config = dict(
    n_layer=15,
    d_model=192,
    n_head=3,
    n_kv_head=3,
    head_dim=64,
    d_mlp=768,
    vocab_size=2558,
    activation='quick_gelu',
    norm='rmsnorm',
    norm_place='pre',
    norm_eps=1e-06,
    positions='rope',
    rope_base=1020.0,
    rope_fraction=0.5,
    qk_norm=True,
    attn_scale=0.191,
    bias='none',
    tie_embeddings=True,
    parallel_block=False,
    extras=['local attention windows', 'hashed n-gram embeddings', 'a smear gate', 'an embedding shortcut', 'skips across layers', 'weighted sums over earlier layers', 'capped logits'],
    init='normal',
    init_std_qkv=0.0294,
    init_std_o=0.00536,
    init_std_up=0.0294,
    init_std_down=0.00268,
    optimizer='muon_variant',
    lr=0.00741,
    beta1=0.93,
    weight_decay=0.0,
    lr_head=0.00951,
    warmup_steps=0,
    schedule='wsd',
    decay_fraction=1.0,
    decay_shape='sqrt',
    final_lr_fraction=0.1,
    batch_tokens=16384,
    seq_len=512,
    doc_mask=True,
    train_tokens=143800000,
    steps=8777,
    dataset='wikipedia_en',
)
Each number is 128 + 32 x the weight over its row's rms, rounded and kept within 0 to 255. Layers, rows and columns count from 0. Numbers have three digits each. The size before them is the row's rms in percent of the matrix's.

# q: layer 9 attention query, 192x192, rms 0.103, rows 179-191, columns 0-63
# k: layer 9 attention key, 192x192, rms 0.101, rows 179-191, columns 0-63
# v: layer 9 attention value, 192x192, rms 0.113, rows 128-191, columns 0-63
# o: layer 9 attention output (transposed), 192x192, rms 0.0875, rows 128-191, columns 0-63
# up: layer 9 MLP up, 768x192, rms 0.119, rows 0-22, columns 0-63
# down: layer 9 MLP down (transposed), 768x192, rms 0.0564, rows 0-22, columns 0-63
q179 096:133124107209133063103150103126124060164194125152104141123067120150123159155115085117119138137089169087102096183116140132098181142169128126126192099149115115123115110153197126150074108145114070
k179 102:163084154119142170057185129137145072111118096129096160157133110104108090102102113144155111172149133077142135063112143104157132135118108130168161098148139099090160101136153134142155098111169132
q180 100:111102133109102153098137098139099129075107109096175162123076107116116084195144125149155129127166095097099146193114165148064166165096160158134103064070150184132082169129128191113090150128111177
k180 100:097122136085134184163160129138146085119182123157170095097154134207147155108169135123178172146089142140149105156138129119121119120158171116122128086146119123108199158072190130105152170098126145
q181 100:119138122192117131212178154075129155152126116112123118142123162168118090117168131096117159107081101113186114120080144106132064129157119145140174192146112067152119123120194089137190126118098135
k181 095:044158126098150113092147195081109112097155083148116147157090127154103093152141125128181061134096207130121122127154143100085109191105123147118097203094096151098134161132097211166151095110137105
q182 094:098082137104159092134193144149165160092146105136112094126167132141134103090145172120082116106092065123184112152092116117166081132141135106125160160168103118053141131153149093142183125128153150
k182 100:092115103092095122123139051166166159154094077157100122071166032102158138164130169098077120124162125104149152171153146117117092050093096065146118118115103097155198088144081107100104123117151065
q183 100:128083115073110087167082106105126109139157151184119134094172127093092113116162138236111125170114142139098080094134133144088143146163176152125151134089145134188084115111100154112090094105087148
k183 104:127110132218085106123074149169133106104170106157105072166127115125191146179091115093148122172148124074079133105127170117087145119159169186141133162134142077151058119106126193156058115085120164
q184 103:150178056094104179166157125114168125146069142182172084141126178096068182162148167129148134139092191123135179083085202105088119133096141170150104140111138152074104100108147178141136116128140145
k184 097:110105142096131141136087140180178149113145135089114106174115170169105136121105157148143206096162178206137157076147121147064148142126149112148174201121127095151145126121154136130106124086122100
q185 101:174140116187145143080132115117137151122138192104162151091110095178135167069137115115169155135160100124127095177181103176180086144179067081181128152152137125062100149145139164130104134147136130
k185 108:141136084143185134100130123155176080153137146147199116175162089098113122113119128144179113105119133117114106111129154091136097155106178147145173116190096099129087148160178157080119137064083105
q186 111:094175109107094124068110106123119186076080122114142085133110129132114154142107124179137088152151126152117180105134153105141047135117117045138087095077148139145080123122111103112106144118117151
k186 109:123146103123136171093085142157205105080118126146116061160101112171135174074126117087108087163192103146149133114135155126104096129124115102125133169141104082113055151120119169133083144084112156
q187 095:124083092107136102107114130111124123162111117184112141148130141131163140120103150196079147050099131107123099153116160081147103144092123171122089164154161130111131129145174174119140080110122124
k187 090:101107073163136122081127092123122114094145102119127082127169116102149154160130167140105124130105087127080158115163131075149198153156104150143097104122150187149099172123118085146112142137124131
q188 093:106140113127151115109127166184136166159110171192129040130114063185151126170121145172111123040106150066143112112138128131121155168134136102154098112146089138108182153099164151187107105150092148
k188 101:086140133098103111103133144155126188123104118142158189194103124133131050110183122101107163110119102150169069122076167188134186093196082139126109057100156146127129069161138113117069116153179131
q189 103:092132132108099172113104165175125115130132146104158056117110152129110219122150092148139158130132116132053189107115133095178146099174113097114092110042185125213183129075072127093167144159089123
k189 103:075160115152090068098102089149112132129135133126106122128151170123142184146132150135173093090116053082198155140119122137065112155074110116162118115072164128069077098162128129193184166162101122
q190 104:137157160125183136134129126111114141148171120112135154155108138134133154099079115129099089066107160139142095047120117149122097109186103189123142103111114112124092099117134047086139112105149156
k190 101:118151192072194090135154209140102110096121140082120113146149099076122107187194080145120139104113119115106156113168182153079111136151166154108139143080173083122072146154143170140134134160124143
q191 095:125121091112141153118144185144121191098141150145100125143111159106144152062134116091121115115117113142149129104129117109092149122109177175128076135099186143143091077119081134175156104166097145
k191 099:124064152117183075149162125143062086091121122144146093090090133124136098182131137114146164063134115093168151119152111138080089149143162130082112142140069109130089098170166117164079105129159074
v128 105:150145145176151079176127126127132189117086091179093141153173206079175170076114126168171148148104175112112080112099111187110133099130167081209151158121150087186146139154139133163123156152121115
o128 109:173135126130167192159166143189076112133081081153121152119150151118123115073151124066132120123106138094121142098118118208084117082101135115041092087164102108134089125115156054151138142171143128
v129 093:091111127138087112090142167135121074074138117172138084106166108099183152105109108148142135101123184175162126098100162182172134168056122136131110090198130111161150087172119125134076081131130107
o129 094:130128112162095186102092109095096069129093094178144081099152163158173180093097122123123147103165151180078138141163114173138143122118075155164088067179072139156148143207208114137150145083118127
v130 107:098148144149092119171177087132053158108129141121156157084140125148135141163080163123123199181089159124132157155110066128139111193123097087110155153148091122133155177106150112087117135114121165
o130 109:141122142115140209117079163130178195175145146124065171114124136102112166138162094127163146133124178128154117162160122117175133184142104111088110114073124090124149111153083156177211163133100118
v131 112:128078139157128133122098150124174171115168062132054136114151146111128168093103140163131144179129091063142075122132134109143150119150115137103099122107066175117124067121114168100117130089149100
o131 106:092075128176151116120122119151140181148087164082158093158081144111143135156128080168143134144174125152107139066110143047093112122114073118056117156088110133139080149125087185145103159047148131
v132 103:106109114163150174170125138099084124129175116086204113130130117135107079120099182075136146145175114117130118149123089113123142170150081090083129161131100184057129114132126116071107159084119144
o132 105:070089136167125104134123138147093108136085128078132149109132129119174083113120118130126090143068119106171092172125120056146142095117136117116136180073132177135139129174104087171097176161094153
v133 106:170136177192042122148075132127111104095115148154076142117109118078164093178152115147184132127101182151154151113145173186161166138177154166082100164143155141167141112171076108155148080155084112
o133 108:125123164158128172106119113143133113140150217213152101132150201118134117107046113119073099115127172137157151104102114133116121125099105162157115128136137147079182101146170146075171100107090135
v134 108:093073173180181081145120128176149113180117095194069078159119100140151202116121151143205137129142142156129104116113101160143136122187123150122119113119148189148156146165122101194079086073153133
o134 106:103090136163140119151186107122174131126109179147116112122171098146143177125107142136073133163095118102068157083115146067112120119082101076148086143080124206090140055116153117121100158141064103
v135 109:129119171076086099112126187057127108177119131066190138086084078138084095148148119147117138150174131127202145148171063123065129109109098139098085112157154093088170137181146196109120151139097117
o135 111:130197178129129136094159107038129141169125171090107144127119111100122071130181129139141140147159135126157107185126129173124122083131092127158156062154105143079123151124154173180142171099106134
v136 104:135115130129068156108183136145118135109176102130119150092083116099104167111137097133106118128178166107156132175166142101117162078151129132109117079127201094110180109068193150129152140103107104
o136 111:101113102088097097142147117141136150137191163130085091107152122083101125121152104159192138189209159129160100118155111103073139123103142105137108111171212105120162188100087161113148195120100171
v137 095:099077183120060171119181140062197152125124107129127109091106171168101123107168143186174102104143111140116151171149045112102148115134118140202104170177174151088154097117098129154120165055120162
o137 099:100138084099111107178144124128149083203094209078152113122130087090130149114141179097115158171181139194093139170117109116134103127134115132170160125112176109075204146111163157190157118100067127
v138 104:148119145076123141089092078135169101091114113126136126168125126227132102104145180119090082146150093124150139095157068111137126082115162138140142115124144095137087097134108161103119126112155138
o138 103:175087178148116061145167140092075099129137152149122143168152168123167059140125163161138172091140129123047133079146146072077143156148143159100135153055163040132117122134070136117107110136118099
v139 115:056106161205158139071169110137093192115209115166140107189156151121166136181159154073102122119132122119122189128154089101153091154146063135121082077091148070116102147066136151160136093136106129
o139 107:068118192110078162131136141109191179109143107119179103150156080047096138115174160168112053142128115102109131125202087112176106106094078111200087147170106115152172081141122112189182099127109116
v140 103:138138151133068138136142163129164087159128206108108141156138154170106126143154075185143071166138167078117136122128105169140133126137148113138152156145133221124143107094086126150108124124091061
o140 111:154139124123096078082126121118155100171101222142084111182113076176088143185145094167142125142117106111158129095154124136116087096139108144101140161163144127170149127140119145137141113144121177
v141 099:144144124199138148117180110115079109115122129167092121134145092161044173182139132117168172134150122079120103137175143139129179114078186107131138169120165172142124100173100105085084107144115162
o141 100:154130127127160156086125111121115153120088112199206133124134129146104148155125112170127202031083175146101094172131085094130193137089103105146129102129166090129170176136130171120207107151128126
v142 099:130133191131120141115131091132159197110154101114184089105121157122118173190161134149095182137103121135105170139134138141120089151136149114215080113067122104140150162201111172110110117153081122
o142 100:120115126143178178095079140070091139131171140119128096182097106117172166178101122162135105059123069181115115178123147150168060163127108145166152075095106163142160122127188156140142096173053129
v143 116:099177133129102109133126133187074110128088083132115182107142142090182100117113113098102090068114152138149156069073154156134183135111101163078153128159135053127108136142083099099170092175128140
o143 120:145075175137162130120139107122143099120120159163092119116162120140115179099086141079103126063207160118066156214126109170171125116130091145143115102139116116126141111158093131118097098108123111
v144 095:203100104123183146107114130153129189202136159131105129172152125142103156127148130128158119106124167128166128146122185068222109114125106160131140119075165097181143137159149113150164081131143133
o144 101:149117076103109166182155095128159157150110156116100184169166128135041151174135139148064132124089138117154174111132184183164141158088134124150118082197164192173149108109153138108113090117162119
v145 111:112127141140184099132221096117185203144152131128162105080152142136114090141157162128107176172162137114142137089131104120076133125139089157139140174133123177100129151232105153103154133096132142
o145 113:127142157150125148129138168155098155150128146108168102136155090114132137134136212146212130117140092091109046115112078125134095074152100133132085141091128154125127173150104088122097136101092150
v146 104:086139205103105089105117135106103064113170124144128098148096089126181136141086124134105136134164122147159137149148129114094172136154171080104097047157049069123193081107096151140114136122092163
o146 104:144137124082051012097073143132125095097182118089093120146131134177172135112057119174143150132157140102117151107136139147144115113140089101107178103136075148090149131096059176137173107150154125
v147 107:144185097126154103094120102129103108110140109128073131179190079177164112095152131106128090151149096093147150034143164173144155113126093115048177079112112113107139096154170139154058125096147128
o147 112:082176181144119152083058194132101159115101110127113145133164094132077148134107114101193097092160126080060133165187111116161114107137139084153125181152109132129087079155122092108098099108132126
v148 107:085122158127175144086181149145162106131129122122051115139097152167154143190147103142182154148196110113089112153128154104076155098091150100157164161099176139133168128109200125140054136055109101
o148 110:127153094131147103118146169159169147210163076152090116104180179113076117128172084144147122206070170171155128179116082133093149136166130078172116153143193180150138090088154097101064142080096172
v149 115:131130134029129119133129138152117073157111128096113155128145128103110086116089079125080126177136128122101118164100113186162151122112189051152113063195120138134177118132137144116152068138094139
o149 115:175131148163133136156094153185087143125175166132105169080142163124156133137143075107127181112134154122144102087044132190110166142248097151131189102144105109115140123139117098137174142194115160
v150 106:140115127180079156173130080161093099155138111149152189074110090124100103162072079155078155157126141096132089154139165148149134104144155107066084116149127094079137112141148156094164206142110125
o150 105:164177131095099191123174155150095118115153177080153199062038100177124092135075120122166088135137129157183116141080137142096152157183105148096136112125144114187155123078123126115151126136100117
v151 107:143147101108100165140147136117144156113165144169159132138160125160130081144049138112101134126111172077132138075100138112113158136154121110142087097141174130102143170069156165115127154129140143
o151 111:117187105143152124120142160174105183086160094105137151121146106105161129125098176070154104080170121116172102164157179150174104100145101209115169144131149092159175174170181101131160137113155155
v152 102:086078135102176167079103092188139089111150063145136060185135109052117195103080120117079076167148122116077175141124093103100152111153086094159134135091119124113168111150104109134095136155177130
o152 109:094142177147110103150087140121187135133172078097076178088159108171122144124111155125153140187133124144126212138075102096131103124088133112151078159102136110117161149154097154090100099116154149
v153 110:145144119118142150141099070080089148101110141099109131128108138151154130157141107164102086110078110125142104107108142142143104131105155140114168154114093163139154180130102128163160124165119166
o153 109:152158098141155117139141156102111101168144068110146163111146112125086141148159129121115096057134108114119138124131181159199133146048137127108113120096128162107159127076043089111126147165149110
v154 111:148100118102169119162125118150141140103126141149153095154180113144133190090201112148117142118142173165162176144105181086110142147093110122162174097120184183134135115081088117141103118088108101
o154 105:084139137139106078156097128131139147103101140154123113128128101124136162196153080141141106170131176189085101073141181099093104184105144090130119123112152106162136157130175070166099058158101147
v155 107:114099095120148157093158108193135113138112131106110126141148127190109130148110137117169100153133146150139152133174046158050120102102088164120088141110116126107154144149106133129114147179144073
o155 104:100108057067094112176139119150122157149130104106133135134147092119190110125168096071144135119110179139046133138122059120097083071144102114066129167142140145085081146104163185111110078136117098
v156 104:122091134086102138104097172091100095133119111095142127104090123100155207153168156127154174203076137103122102125119150115106140181138090157104132105069113063168159089092060173140120118083151128
o156 100:174081178107121202076097130104155074160119159107104099102153150152104086185140157159099145110174180127129143174152157090136190103126138126131135143128087126111119131105150150157137120133082160
v157 105:184121082117091185180107152110152074079118162123121198134112138069092078122151146143085115120132098153124115087141142185148143149142136184156102136070122159157177129122137103151087164085157124
o157 114:104124136177140102107104120146136224135097125133124147092143107140165093167132110166084143151165051156206097150102129154175091120198197166066162139157098135080099140173124085122101194107151139
v158 115:099147107067174087150155120120158142211135138100130037134096125143077106155133148061103145133097079178086104166174119107085128154112098106160101069119113102105072178054065154151123112171147143
o158 116:098147136087179134209160143127132111155177108172126145145147103089178140146124148106122167102130108143088130080140103088091127075175113105209128080151114106100130113075106120153080142173097178
v159 110:125108115132185109176197112112107144096082110054149151168059166150123141136157130182161082155114136110161058090193136091114130090143113198164055134057140104123068166105142131100137109189077079
o159 114:131142093110166115152197156160144163111122136080176105083142130137195116158144132163160149107165137121170080117105112172182132073126132176167132134139058152095085158082120173081148187091118167
v160 105:138181089100209108177142167140142114120064140153099105090119131104183106116068120097126182192103057105112072176102153069162136137186158123154127113151088168078162136132101128131175107159147126
o160 106:162155124115126067177148166122083103155111155129072135141154134123185109144093128106165117111103133151087142151102109066144107144178187119131162146114112175136151163108154099140128169116122149
v161 098:133133114141154081156158111175162132147112101117107169124127197094133088153226154089169046166102150123162099111105189109136108115147158144168139137111128118158110133188155102072159113140118117
o161 101:132173105109169118151116177146080132045099113143110143130136124116137101102150081153166113115115125135107125099131117137120162069081169158163102155136225123146153204135152096084134126125187132
v162 119:126167100096117085119175130171142123157146122148086109162176086171105119093115091163131127149191159083143074130129102129101156130092095130125098135156185155176192125140170105130041121109099080
o162 123:161148122173075170081152157118139147142085130119167130130156143176092164163091073120155102175161246106088114170106115120163091106149152173143137131217145152155141076155162154119136113130087168
v163 108:159150063168136165127078115129102113124138166165108139138106117182159111080122091139155150159149150186143110144149207145115109180076132108114136133092175157185126106139120088109133119096131117
o163 113:115119173111093096117124166072105152097175102142128153129128173147124091169092104126109125155143101119168135143123163099078097153170128114129137105169147146099136092114171120069121139139123100
v164 099:061117182117157080119116164089156146144163135111179155178059099071170146143127166173127159153100100148127097105182141049119133129122102098134136143069095083113134185112117149183147138168116162
o164 106:081110176142151121091132143117159125145148168159146158119144167161106120124104162123102187120134120119144140131114139121094145078122098172148123152157060154142124166039066156209123125116115165
v165 103:097161098140154082167117162125117135141080094145067136139073138158153160155079130116146120084111171193186134198083132086106136120141101095129141150161096092127106150133113123109134093126165113
o165 100:150106097115113086132132119128130067095077085077137110113123127126152162137156135107091117140088162119094141177089136194119115103097140108103114080139129136138185167107145159152066117067123137
v166 102:112172098117129160148150182166131112124137146110099154112082186134090123164135149099139161108095179117099140102114099144154127145124106122086149177099121093112167071110106145090128120129118131
o166 106:123141129117131196084149117189121141084153151088156127085106154103065156141143138125145193115117141197150158161128068158094114166143155114048094103137127075134144116071163169098124174145125137
v167 106:223105138142161077194082154130180186143153100191054096172137156123135141126224118051132184112107110146122087139115163087082127096144083144087158140088088123124072184109146192116128139136152160
o167 109:125080070154131070094144132108080136093148121120128149121058158106143087104182143070126093163084117128113190062146165095138167088145135121132150152139156149160114092123139064126077086123121096
v168 109:144083072077179152089118095163092106143089153097109159132140126165156100147126128101146143141176150144160119149141142145122173159132082143139124118140183157138087114062110134109151148137149155
o168 113:106102132128096138116202146104110109151156091136176134144123139149145095196153132124125124109128149144091072133074207147157112133134101124128160110134146145122157120151139152140105117086098186
v169 110:146141079105112144127111167079103095119062101106088134096142136079179202173104090159120122134116083132088129152139128187147130125122163110083114140082083156099100122129149092081099133075159124
o169 117:171131108139134120194103116161156124138102074114092139115114087165120125100152136097140121116191106158145142127098141115121143136135144133134138107115096147120124173125154123085158142133159126
v170 101:092093123142114141155201150117110175144117134124099130149122124115135128156123146154112088101099137111086149085089081150174129171150093108147144171081153127076123075136104134147079127155081113
o170 102:124158117106147106071122170184126137152181170142133149161145068108122130149128115059113181142109109112107118164201108125142101148085114142133093153132105176105139145193172136166096100168152133
v171 102:119155143158127145168088102133113132196143224114097180145127171145078105113082132124102065170111123082132067106146200100100138133137178072163155108089187155147118093177132121130145146103141204
o171 108:145121145133192086042149113136110183140198133106097170080124139061104080186105136144123158128111077157131110103123146149075140100109110173073137064133170126162111099099103089098188139149137149
v172 105:113137106136082091206130119189100132142160163137113091111099082117187083158123129153156164062082191113145124201180113155166141153128124092103120139199128125154114122076120146162118120085147126
o172 108:127133174088079123096128099095147110148103176138076103115088084190113095079110092157114164129089184159165125104088103144145116169137106077142161070132122090146162118143137147161104112103112163
v173 100:163074127107134099146141119112139131146133126141104140124135112116157147131152098178176148161069150110195202209140152106193113111162151158084155162120177103175094192108147098123093139104136067
o173 110:172112127141077169130115143096149132145153169127110134102169179140059130133153190131071120105134122140153148144138182085125122136076109087124063180137133191111157146122148120091131173064169088
v174 104:082094133097140113119086162184144187118148176095140158107136128144199125109120146138130084170142147164184102136122084147117117149176122114172074119153124102159152098122087193116109108131156096
o174 106:141075150118097174129183133154134115184187085123117131173151063119117156153186119080159120180118182085175178148055122074112104138155079143120170087165124175161124099090144124137078114147142105
v175 102:122157114126065071115110113189087096119118093153090137124151116134128131088135126138154143119082145120116109188119048152063171057129087128101128118146106145107127130179129155133166162148128125
o175 111:142080159130153127146103167137087081175113141103115127107098140183099099131152126060131141092107102126129134080112115135121160079132139070055171113086196077145162141124135131135168119137100104
v176 108:075103115172069095111153111144150146127173113086137093099123104141132120136183181132186149126126118146064207161164072141095126148187116132096138155182158116108078093108198138141147094151130079
o176 108:120121161119116152167174105155174079145174090164158100133071103128123093066144116135114153144100122118142163079116053090189093062182211079163106095149171098090111106150165142143153120135127113
v177 108:158120132121157150087134114136139068129121095165136139097131098154143180125144151163093163132165084071123154162136115104076147120113145150174122097108183106175147117114155181145105104073152083
o177 110:125109127135091132119161174106143148148135103133136106146113152140150108141106148144130133211160132150097123157070126089136148086164168137133154147126139137178070146110112150109113095114053086
v178 097:097108141132153151141129141160189119171119149135140132151123132152194120099152115118182140157126139151151148137107154120103125182097125120098075098131113109157117119092157110120132151136137103
o178 101:072151149151145087143172162095143067105154093132113160125136084144139104096152068123115103110119167127090124177126136098062072088126180131135111175175115195201156127158137179085128196172175123
v179 103:091082119139173112178131198105141085097132169175138126147141108146149121103132100123129126161206196089098137089098192158128119089131117137189142137166136172103117116121166095141069161149167063
o179 107:164160125149106188088129149158083143162092092104130129086145118135199118136140099112226138165014154153116168087125180080125123136158174135116138091100127109145115117167168113154087133123114146
v180 109:136056177112130154167136143117195134075121126148137129124149164126161117121146158140137147106140124153210164143175131121160053083152107152140077090177169179145069124170122140123114178107084076
o180 109:113148097138161093152073141079142102134118158119189129136133198088149113142200121184131131189165151107146130141114096111073103064140123211159117138136129163151137166150170100141105109111143099
v181 115:096130095133084123107191109126143111155168144173141116093137138138143146142092117078150198142104233077166144137180134135143224109139134133140129077132178071178108101099124191146108144138140131
o181 119:167167123078163141104153108171123125125216156164127091132109065115119126150123132153179147144104146101084098135173154111125132081163150154087067086208182091113138160131115199100106178144145181
v182 107:171103129152178094161187141104101134074150089191111060164130205152141129127195167145146155122148045161077101121138174122118091113157112132150144153094109079153145131114122094139153111136116181
o182 109:095098136108128138187174076160164117137111061129196118119191148134155153050124140115102138132109128118155134128142099081119172158088156111167096141167115119171083095117091118158128153118123141
v183 103:056162085154125117166136160092170170189104139099128119110154114115153137127173206151182136171102075068154083093116103128133138141094094191079126205086155155157102096128120166117100188143156127
o183 106:125165101121179141131142155165140107175157128183175156153121132154084091132149104103100090081168120069108111127185098113067118099096126148127123145139114135110110114159125150163077156066127111
v184 102:134144102143156099154148139179106117126099150122064157186130112162085142027080171171165129092082145107108086104125102165113120142121144090127151107140110247122133104110128136117142149101123171
o184 101:126121133155161125102099143145079092149126088096151201144133134119098129165081096104157095098147159165149097122108111159112095185159118139057151151145179131066114108104123133149148178117140152
v185 108:135142060076158132127165109131151179188091219081160123165147153126131116179195125097161192142096110148126106108132152063150103102086135191143080129127154142096123109136135107094159132102139116
o185 104:100159116140163138156145191074148131159126099166137133115158095134125092160174180110078126110126161158155092227124093141129128132141143193140157175076146089108105100119145081106071177133122141
v186 111:140161081132107119172152174139057129070084145187083107190137147094104148113092157109131117072092119174149167144108088182114143151145107051144151157143107128116128112116132090176164145131122145
o186 109:111161129120101105124081107137093129158091097142128209127137141130118177106119137090134130120096143124173105112114157137104135142159105112116102119115120092123153094074160113232120053091164154
v187 099:172158119061089166150104162134112047126077140152102136131115117164101137089109117141112111094107147112114127141156163138129122134124184126123165183129085100041140149203151137090146134090146076
o187 101:102095135086055112080199135162077114176157122111108149115131128152144133147161121112164151108115094180126138122041085173149098139137154139094145176081087168160145098170157104058132122121143156
v188 110:088167150162131181103220158091093160150157140084116155099100159120078112176139133095050108167141093061099165114169095104145164122123102090087093163126114130106121169141154113081148121094087156
o188 105:106135125153121124093119125155128143168155151098083157090148114083147139129126109161106159135135143115155131145124028120161090106175105119130075117147142060119156106093170140133151111131105140
v189 105:101155075121096184098146158158151145130118102110133152136150130089119089135155187157153115107093136086078107132128117179135108095161166070106114127191127163124189117119127170150099185158087133
o189 103:116137113108138117095107126110148095153075167083113133145134081164080072151193095102162148164138115127096118110078088095128140089124138084142116180140143093151132088139197168125175126152106108
v190 104:102187154129102122073159132139133109134157122098164143132098141134057129153157136130067118144143125137079170126154147091068137143119114046142118173136156132094172158117085151093166136186136056
o190 101:122123161149187139116090078043161110107164093081152162051140154092109102096157177116152101179119106128109116151118107141159192097137157150094108192113124131137178092114132135105125120132140156
v191 116:175146109114139139120124087155111139111137058127140122125106173124112173131116092094086143119139142092149100135135162144052160132145204018178111107103068077186146131122128124111144111184129169
o191 115:205091152090170127163095112151043084092143108182098113125119171089129107128069095096156154123161153117052127153058169155078186157135156116102124087147157122169162106129137124096184114213102212
up0 099:107156134103106120114132105110160072123174125091127075178071139177161088100109097132168126159144155113116107049127183123088146121140134146124123096160133153109110137162144187068119185200172088
down0 102:063068134161101136146136095121142107223144099096112127143179143077161151130158178149144127210141119128142131094112151086089082158136135100086154142157120105146155140095147114176122222073140079
up1 101:149051125101140114196145146137076130140114117116112114138149113112142068141115130112173143131125205109091150109074144188114187206121114168118170106129180098122132119138157107145134175152131165
down1 106:120154122120185173094122163088217175159132108130129112154190078088138118078123080118156155116127098105143122105133109144063140125131167160152113130136125118123141111202099184147145078151088151
up2 101:109190096074148135097137124118176155119132136133111172159134151183060150137082129122156166159119108192144119156117166152121105111093103157128096089178145169155121115117131115132151110180097033
down2 105:122152174138130120135104140159142099141161094103134171096156076124171131137113153155137135148124105137099110098153106160136098144127112104087082192105132237109157140095138151067116119193154140
up3 106:137165185134148092119062166125127129048155059135137125145141158119148134081138179132108125146121106125075078132153105064165129084118129222111154148173142088094122098214106106107130147157097098
down3 104:144161120127093124130120140139113099155131109119130152144112124133089101124156137099149154146188143108140101087137102086150111200147105091176117169071194087093097125125111183119130128077157136
up4 095:102138139139077086100173143085156074144167101156112118153121119084114133164081168131133112084178072101165100145130134127133133154107124070156139161173156165118167104161085064089065147144159091
down4 100:154139122121088179119065062131206134119131108114077109131178107129147129167122198150086209086088145133150131096163092128106160058117116075150119123111165170117159096151088111090078114095138117
up5 096:153075154119129091079126125086111151139109087077136140168071094206163092158117080104156102154131141188164082148075143134082123112097129143094171154113097151107122081127142188175128080171152184
down5 096:119119091102142121137195151125153114102175051083106161156109203088130086080189184200131099116139090089199165105127054151134126134119145153200155114112138123131113153133085091167172186148120064
up6 102:088160191068130118133113075121083105110116155086102085085147134111160170172075122148156143144154167105127124093085099112101138148180154163124106131111163106178111156113151030191188153134099118
down6 106:116122113135119127103055149120186081141097106127097132087152161079098149144077139182099159073067113169184057134140129135109141085133144126107146095143091100120096158101123174130142084127151082
up7 097:063116154135135127127163147082137079185123154124080084170138082150148172106119096123163155089179127134123146148153122137137132138075134168141102128191068172141178150081107146120089136189186128
down7 100:170119129160118159141190089076143126111185077112157146130109200052121105095107132138082109076099152105156156164169134119125155137123113064070146145131108159066196036152125116114068076111156160
up8 099:162111121161118117120128061125165089106112147060082101114110149109157147116163126103106130071126113167103146129122179154122114201185115140144142130199128076161151161160152169088079105158147051
down8 095:103111136125126153119182137148208123153134118132141152124131178141084113103081127089160188137188096160106139155218129110186179121125132117116106101178167155168117181166143126153132134080161086
up9 098:141114067087145150101113135121119124118089156130152100126106087136162173104137116107148121149116094146161142196105117140153093045077098150148105180083175111152104090160151122090092160165174102
down9 098:138149147133117168128142178089110151128197104136114099113151144101081133138179133129082144109146113111172097133168129169119135075112134102153103162152168117111087076116144114142108150133157131
up10 094:103094159061157112116116105038132163092137118164124111137113085116137119157161129137084157120123135106125152166135193173175129110090113140118100168201083133104175127194111148132087125181110166
down10 100:128122119181156109132116165117177146146167139128133119102127104096168118083104170152106159113065131113108145126135187098088092144079127097080097115104073150179157075118127134160163100198152148
up11 099:120144151104132157124145177114096143124162135146120132087190133125109114168195135147155109093142129182199065117154145130091121137158115124065167121192094118170075102162218135188213146137171106
down11 099:069132175098086126117086092146150151122120121163081160136114137151128105113175111146187174137195116105165055126093097108154135146107138121062110091133136159059115110164124140133109207133088119
up12 106:104135140061139091108157130157122155079163101133111124143135113093081189192214087109083070140168113129152096130070133185137123109065114071140072143123178117094072120178064155098111140143175069
down12 106:094185092125096120145128116084140134098170097130142090112201150077098120111113120137106174118164125125161154158077123149104085069152082119130120149127116064117073173147111123125168163124093172
up13 098:077099136093105154152104193134116168099166117141110145097116178147116150133119170128119130162137091093099147136116201132175134087150131188148150100143128148103105132177113141149113125149106143
down13 097:161086142127138110120119101157104161173115079135103133119159178119097176118166127108209094066143130195103169112135185132125105198115119122130109085106147083130093195098118145128094122109081104
up14 102:106150150160117084049112177134147074057160145144102089154131097135174147143101107151107093116144101151158136152142069218141172151145162150171090125140139174157090174154165167150105136180170157
down14 102:127136100131078112140137107136118163110099188103144163138126159162134183078164101225134126148126142101165124141104133137156189129148115157118058104082143118124114125070134185096141095124078141
up15 094:157152104092097156128126149101079147089130190111071088085131094108139131114086140092162116112116137131129137141134122134158156137135136162189122164146145170130133110090112186100138113140156141
down15 088:172158162139174101181238127129194129132142078155147181137142113121091173138168133134053155146152171090205108145108154137122095138112096153139120073146135116127115183099153105134113103069148106
up16 097:110148104136121108148125243073126113184137072178177154082110094199161088146110106132136158083172068128072103160141101165162115130105133080094130165096090119210110154163107092219122161138141165
down16 092:101135075136168075099121144074122148072117135117168110168102118170137157127106139124123148158129118137126144131187141064183126138156099104100142087126130123132120094141136171102171132167106112
up17 106:095128177074133173114126088103114187131123123147124126152107132123096122180129100061154130123120125112119123120129097097109150107123145201120164097108098152149081147062180127130151185155126159
down17 103:149113128120134165091153149208206122123206135189113175162173109124115126060137110094176137190052176111142126163147112101117148148127081155110157120158134121168097171076128152148163102111109101
up18 102:156118099161103135131114063104124070159161143059147103142130129142134114172092080059120150155124142114119148141177117171123074104108124142074148111052139144116175207192149099183148164141129122
down18 104:192134088102097118163132109139176133160142155098130095154168152146125152087148142128099079142089147170111159125164110146048078124153129125125123095169125110180190148133123131114148103141142223
up19 101:081129107093143128103136078100149063091135127088109197162166065127143150129162138118122052129126141172130120107161159196105109135156114135079185080153120080061186072148149111092093133150116140
down19 096:172199138055079112200059093127073104175075084072075078102142116132158088193113089132135106096131127115073134127145111144123163152090179098090105062141148138115149124151067122116148114140098124
up20 097:122146138087129149196058128138105149128142106088184074129104086118115193135124103113169137140135159128020107134077090155126119136163116104082140108160140120107131143194111149130125164154133115
down20 096:158142163141132202128106075150167102106125160153160113151095113138139176194119099152117138159125104135159115099094100162124122166126138127140120138097128133089110093038171103106136121197106161
up21 099:155173126157151140167149166080124098126137097166145092020159074096105120125157126091164166074091144081113179139149144150070169106157137126224099101155147104128142101142116097121115177170159124
down21 100:079092112193041149153151130163140106091081115114201121140165090102142101150139101150194156071154132135109126107060126110156117083116097121085070144062169159174176179118061133082152161152143176
up22 100:120143105056035148134072119099122139134117145069150128091157125083122129134132069092147091115142181160099118105150134116058078100118071168129148113148139120108106016131118137128110130134169169
down22 101:130144183079138199075124121161189125147102141105118140133125055071177113130167099084165125130145113123097143130174145143157131130101114106083195114144183115096185121130140087125130156125078097